Weights of a small transformer language model: MLP 384 SwiGLU, 94M tokens.
Each number is 128 + 32 x the weight over its row's rms, rounded and kept within 0 to 255. Layers, rows and columns count from 0. Numbers have three digits each. The size before them is the row's rms in percent of the matrix's.

# gate: layer 8 MLP gate, 384x96, rms 0.143, rows 248-287, columns 0-47
# up: layer 8 MLP up, 384x96, rms 0.138, rows 248-287, columns 0-47
# down: layer 8 MLP down (transposed), 384x96, rms 0.127, rows 248-287, columns 0-47
gate248 101:089083157150145190143143161114082144126149131133164124164161058125130147138081103140133093152102111139136089111154126152126095112123140102143116
up248 101:157122095125129096148104095147117165143116126135113124134125151134151108064169127180158114134148140133093169137145119165125131134150132114070088
down248 101:122200155201148117083128146120098151124113151163101095177089148087161121097155123142138062140111121081176108138155132101085115143128162116158150
gate249 096:152104128111168209170150100159151095100150213119097107149136089121109092154146157130112118147109118192121171094121098129168145143126098079094183
up249 091:086170133112094093126084144136128133113174115095138124143119117185133099109129145158103132095139097059129089135131198074085148139120126160110112
down249 094:142119140203111154066089155164053131117174066128096144109141134083141129121153116097159103144168116093106101108104188105133130113098137136194107
gate250 098:124150146109081157072137102161014129122097081162148141174115135078098132148153120192104122102149210159113101124138154133122125137142124166186158
up250 096:163124154154128225128133152103109158134118069085169121158124168091112088161104126129145154082164168136084135153097150129134134119169093149161129
down250 097:146146116119103123130146148135151120150108077103150156138122108134158082058116141055131128119159157108039139119115151113125139149121104150155095
gate251 103:113141140169141102121106116140166167132131134140112051097185121179140061137165082112143169115113189179101129061200154122081044088175162109170116
up251 103:107202138151130102132148112137133151156104129171115131129085152193117127132108090145147151114120115109110154192176161136105088119224152079142127
down251 101:128147144094126094097061116107145190086148132145123096118123120098042167134134155113111117084150103091065142140092149151128133091161125125158153
gate252 100:148133091146097105172170122180204183116166084133135138118108119104156143146095135168116106133122161119114221110147100203153130165063131135115136
up252 099:141137151131124127125066171106120122149113149147157143107182072124159142091060157149120114110097152162147129080160117137131121097141091168136153
down252 097:156057131200096123078104120170167113149137153156125171111131072172109143143132102177120102103122139150095153123145177127094144075098116093154143
gate253 094:104107111087095137102132100139107123152183155135079125151145129122078113119165138158131104176107116124145156087101090189110064121096062147115114
up253 089:134119117171120191082141175099094100138077121166093162152077112133114206117179145184144176121096160125108112116138136164110180088155098153176132
down253 092:114136164142118126141167149150049179142172153117117091070129120160096077139118121137139080147076139114122096216057119107081099194112139146114123
gate254 101:087158138120115086153181111127126133085138131090140129134160149138148079111107144098140079100108151106145160102171085196142113146127134127120148
up254 098:122097143114098131140108090133106079084167211180168108179171122134107131117134151136103130179048110122089131132141107128140125113135125196108139
down254 097:109146174125169125161147127077145121104093124114050194128064169102103121139145105073129089173117233069122104174135131151063134145116113109181092
gate255 095:116130192094112089142160153106122165170130138114088112159186134121134151104136119148156076102093083117121129128171137100086112139086109150076160
up255 094:133126114154118146152127087136167074175114103121144151093135103109149134136169117151128122073117162102106131135153195141132120107209099100141193
down255 094:131066200080119129099155135137152123087087124156139115120150170122127137181084176120105113078127073155096131121130142082116141145117116075093181
gate256 095:118163186104141152142160108141116131127062105123132155138124127097210162105205092119162150113106141089139142098097122135105087116042094130129124
up256 094:117143117138070108121101110103149148128128174098108160091106090113157138142052195133039111145172203167111144176167143085140098066167062149165096
down256 101:139083185145147161162126112141094161100124126142162140161139182177122159116149099137135145102127108100134124097127133173119110153077109100068138
gate257 107:128091129213126122114128081106078159111118107163170143124153119124100129119184122114142161126184115080124094146092122134111124146160089123044128
up257 107:086131108114079097164200102120092108105150106134092167162081074152091144106103116112095093170085108155119143154145131124135161105190098139120161
down257 107:116121150141114119158185176108094119137134076171112140116099147093157143088101121104165107150086146141156132148182118166103169178169162141099068
gate258 106:105136080148132124083146163121102146119162147108062128141137103149153093115104179150116101144152133093097148102129094103130176137139092126123133
up258 103:127165150133136160097096088139064138151135136035130126139121154130111134142137138143158125170137082082124120163155112100101094128108122091078121
down258 103:135106084117150122107113129169159126129119123090129039101129110148120090142087137121080098126073169120105115117132096128117112116113154102039141
gate259 102:144142089131118127148108157137110146123154131098183144096175094086094134207171087096123096117105102154148114138150058103139128105080170156107098
up259 095:139069125157144137134165088142167136127086155081044100097180091188146125108168172064095079132132159121134178156108175122137128147116124100130137
down259 098:067092141124111125094096154141064147150116150147179117089140135125123145144171094127160074160144130168077125184197127133146069147101058186127136
gate260 108:108099093084121138126053154155074113172208135196110138162166145143100113122155191119095122154123139145134193117142135113125099135075058092176123
up260 100:120114193096173119120119137134175071184147137109147131064093078112072177160146162203195159148099142130133106120109168062105140101159142154120166
down260 099:119131126112150136133119129102134177137143087103150113113183063167181139159131132138170087136103073151178113123133118172122131197119135117082169
gate261 087:129064175135099135115107130105101189083142095115125097077120111184087132091161130133087148159131107110124154139172102073148178200164155156134141
up261 089:168164098108133060120119092128132108152119138084150137163163126092166137105124140152096136121125152204129089131136142208172114151098121132090232
down261 087:127063123173096101115142175158147116113112095182168099174143128060102124137129148097183192130174144084159149118152125118190113187141126175154087
gate262 101:097166157175125159089176133087102136174142123116132169063127105129097127114124119110137162131128073198074075155158172083146200142141148120140129
up262 096:137115116123081107062173191157080147115135103108056169115155148116114140113151136122124134101166106184106144125161096062140101145149100081139115
down262 100:133186154152136136124169124144177125087107170042119098102130129168103134156215150127105062170140132202130178116105172164070130122166135121131149
gate263 102:139134105141134173155208163159126159144121097123150112118094069180102156134140130097138104131097118158135155133150112109131123111171238095079203
up263 101:159116077115150090098113128153143132135152109110129143128131159092140128157055175153128098172184124135105172120099129091077181141105192149190184
down263 102:147126113138152110120166123083098110128058131128150118135096162131138098184133137098162110100142090109118086047137102163176168137127166147100151
gate264 098:131137126110085111106143157097115127171147099144093112191102063200121137098143129182163113105105128104105091099146132088105171117123157164168087
up264 100:106144091111090090160096122078134137135148131133080164186092154106156132111100079099165103073148102132185137088106162104101106133194140134126112
down264 103:151123185150086237167098076136100056104167107118127103124161145142092117145057130140100138154137144138119072145068124127158131137101120144124087
gate265 108:125057142156121097172106089108123180135125126093148137101121126105121116113099172177108103165119117086102112121144156070105150125128177113091114
up265 111:111189167098117104179157106104178139136097081100137120129133131206089096111111136146056150140156086076129107125110142142079147109144136139216150
down265 106:152026109185123141159113127164130138173156112078154154056125124137147120083130151171117106099098162161128141069191164172154108170134136077094147
gate266 099:122092136062084112106120149082123119103104169091161097099105133122119140127150208131160129072106113153095143112119108110076188049149133101159110
up266 095:095136133075175157077125127170127107143114061111149112125106151165094110128158139099113133128058134166198181147142067133157158130117070095187130
down266 092:094135086089134161078110057136118158124099128159129100142123074134101106094078053112071141103134103133115168204148104168148129196085134118064164
gate267 106:120106131125115142146141149120145139121170102155110124089141101148058115122142102164118143199109164143074090182138120160159112172099168050147116
up267 098:117053120093125080113180154074127142141133118187103179171159137088109163199128152111170170085140112134140057083136141139167109137146120146144166
down267 092:123086144132155150082143146130159117115167131157081131117102082149123086096177125161146101155119120088085166141127130122061175150171136101155103
gate268 094:158144130151135125164148085098052093119199138147108129191123080154104097129153116143112088127153058103135134082076119132097121119160142149100126
up268 103:106101164193112098128111098156099121090131124229173115149066197094144100142122094140133162161101116168167155161122156131147083147148107085118138
down268 099:146116117153086081010086123128101099147129099128158098105159215153082129116102140118134157138134082135127136077135102125133203131150107105140148
gate269 102:174124162178173139115165109151118072174158148092139159103137138031120184139147124155097114122212123065168120126082168156106145153108123151131186
up269 105:154120115112101161181192158112117170162082169112106165092134134122114098144163123113117087066102092123144120119065168135054126109081192111152051
down269 102:143152080046154103114176134118118160138092133187163117123105129101076046134086168159157149088170180212112154141098131124130167115143167136099132
gate270 100:163144191182104133112103128114161124120153080162071173223124114131140147107081162167156109131076126099147140147131201148194131123138119136104137
up270 103:093094133128139160112128157108146152093116061175178092115119148070131132180090100087074167182134059148143116122107137147187095132121128126130124
down270 100:041120114159049105121098082094192125143098126133160113099071087110095110129140110096141142099097150092101167082086135125135174091137150141154178
gate271 110:036109122157128158104163120160149147121116148142172120149147057158116097118178151106130156116076073161177090129096145100139083151185134111128163
up271 102:146126122095162186059134111149140097048096095160130130183115063156138128144104139114114146102102070107101185126090111116143173105137140117087133
down271 101:112165146171156140183177067138121207127145037090153103109136105171119145112136113155140187125136084116079094134148130151162123102163125167156159
gate272 096:183179090195100123102153124121077104100107138210133132167169132164176122119129105146126135127150095080152134101220149151112125138115165117144126
up272 097:152109143118097111137122144126128140118092120124138108054106188205136151132127116169081125133119186137097118086136145135121167129161141117126143
down272 102:143159153116076137135095117143110186107089126107159156088162169123120115108111142100154122119110133147100115134154101165083126138146135141120133
gate273 098:156139110166147173152102072197124151111098110169143106077128206097125078144071167146162137100098117118124116113125089129226105150152109126130104
up273 094:170172162122158093119117072174078112154112134148087146104101174088137099067114152118156113097106152112120110132123105144173113110123151128174127
down273 093:108186126090161132144140181160137106098116127170104093076139135145138110101174128108117071146097109152089154209045100076099126140091131145121150
gate274 106:150177158208140121130131127111146122070123081146134075145142129156129166113131143122093104124171191147139079122123131061113067139145124136113122
up274 094:159169141127102163160126126094213129132138095114112066106114091083129140104143144146110118151140132140136168098107131132139125154087099165073150
down274 100:117096145091127105178085151130069143097147136142105155104098099149127094125079117123115146146143123147183083060156146160061091152147111136100099
gate275 102:113148108128160102135092117194142068096121123140131128115144105167164061112137125137104073135067090114115128123127151122129194118183126146108165
up275 097:133164159182060129123069138168178144133123083141130125156146092143161152137145173203131147132090081147111170127087144130135097063173084108174111
down275 101:075143077125128163093194144147145160100162088146162151172166140136092154136173061088140131096145096121130140089120129156087115129149076141165194
gate276 094:116086106153078148042136110164121110082074117109176139182178126080174136144157056111162127136165132104142081098116133137182119127103112087152159
up276 100:136143143104051172191155122089086122140174130120096144104128138143084101024074122187137092104092125155101113115133147095094118161123157172119099
down276 095:154114133118167103137125102076126141162082108165118152137133100096189113115098102139182073087124194135109125170161104078118107169115150133172170
gate277 105:122086107194084112166125110109083155094084110098147158192131091152085116147121096122144055144110126132147113090098168087176136130127115125116139
up277 105:146157124120144071164101148165136051131163119200120093096105187161079096131065065140147105132072173172178182108102130081133163121145138133164090
down277 110:151146079073118119206114132185148133188094154181096119147143171167079146088091125092144204122152100082082080109113136119101158146192126132086101
gate278 101:122147129109126195125147156122117131115164148177061115086166099158156112161153082081149094168155079107096134128097116154142163195151126125160157
up278 098:100167142165175189123182171196125139116107144103122198161108102069166174150139090072149137095087115105133131113092118147154102033150105148122130
down278 105:126100155078152161175101142125143124089118164152107147135156076065078107077163111062145099219148117114080119153091112101182153125150178096090166
gate279 100:120114161155108122147121182076084170056105160108152076102161085126142166136132093158157117112138119120104100166110160117093137135190174171167135
up279 099:120135125153121162136160152144082112113139116146139089132145094102116090158109104110164153074093153066117151102134119182073122174089117053112097
down279 100:093145093178175157153151176127101100115140108149104058129122154127138155149154146106131185064201117162150084175122101106118084136160166098101173
gate280 094:137080133130097111092141158123071141148145140174136091149102162139156108135144113054155082091115142127127101153067117099145107247129093116161203
up280 105:152184117173151147098131153078106123147126058163087114109144043113156123190155189094090179099166128144154128088159141136104144111125104158103175
down280 099:130158163219154098178162127159095136122133112107129169165125154083116114150183138045148133064055131133151151155107092149160133169139102122117150
gate281 098:097117132159131104122136185156125108110137161174138125068160124083114099079136105176126097091130157118145117087208074116084082160121114170171137
up281 107:138111155130110138188103080111087161165152095130150119163078091133079125182175159100092152110134149161244129130092100185141176128099094123108114
down281 113:100116127246145143130085135100149128173128137115098070172085087142198136144168120152102065127139061099115159074136090108103198137118134085087121
gate282 100:132122144110143117131150129123159136131148138174075114131159130131134102116093169155141128073073147101209096163129117159075122178119124119168110
up282 102:165118105131145083085110094066151165139125096113117126086126140025130121104097159136154133125099148126150099119115145166143126071118147156200102
down282 103:112125154050102117103054142113128051130089123109099089131126148123157127145166207142061115133132146150156108120097115144105135185109143126078153
gate283 101:104108126096143124108157084140126126199099116145100138114160092147119112125144124156186104091119104127119153146202104115183139101080168076024172
up283 105:105112114173137117120144125146100085153131159144113079078154147123116130139160106102147083192050151100130150175094165137140113113164103162097138
down283 102:111161166195131156118139122209122111124156115109121071102166118083107138107193130166149116108120119093097110080113077155110120112108100141112099
gate284 100:157165120066116189114114149125157148118113154167126127104168120123118181099080154087101091055151148127134105105177116075084119088155099091155165
up284 104:074097113091132132077122127124063166108173123164168088107083118198112183127121072115142173104126121116153083169041103098192122154091147126132128
down284 104:095065149109138159139101104102074148129136128166120097115124166106155145164121106199155120166124157120080086176123063119123087097123125144099106
gate285 099:105157083179136146073092141153109165123142146176170099116120068109148117076171163136148091171139149132141157066128220182133167151074107086137171
up285 103:162101137136121120167111136085142041156138138081102118074190146132141133052097106102142099094169127116090133140120095124104110150149129128179118
down285 104:185128176125124160151160105147131133161155100135043097099157080128169129051159122139104134116152125097132173091066079078137214160137127105127062
gate286 094:107124139074106098148090077132161100132153078089116105099083105142120055140107109126086135058034118139145052102127108133105145153193178172103126
up286 096:139100108167160114149114117083170121077110135112149135088119084141174113134084103128143129103086162107174098150135115140180151126183137139074104
down286 100:104118192190153125096128108157123118086188152120127188081091138115093116177106105139092107113163158071140162143135121099136133159137085150166108
gate287 107:143117170216111157127139158101128132129111164109162129090116127122126140185187124161111077162098154089146136128117093191146107065151169027175091
up287 109:177123090182118150144089109153175119136035110107104160149146152098071125106168087145128128127136160106128117133122160060095106219119106168150148
down287 105:145117128119165107051133109080106162096100120165117153172123170170172036125123115124108106117142116117149074185108112090137162192122114129057153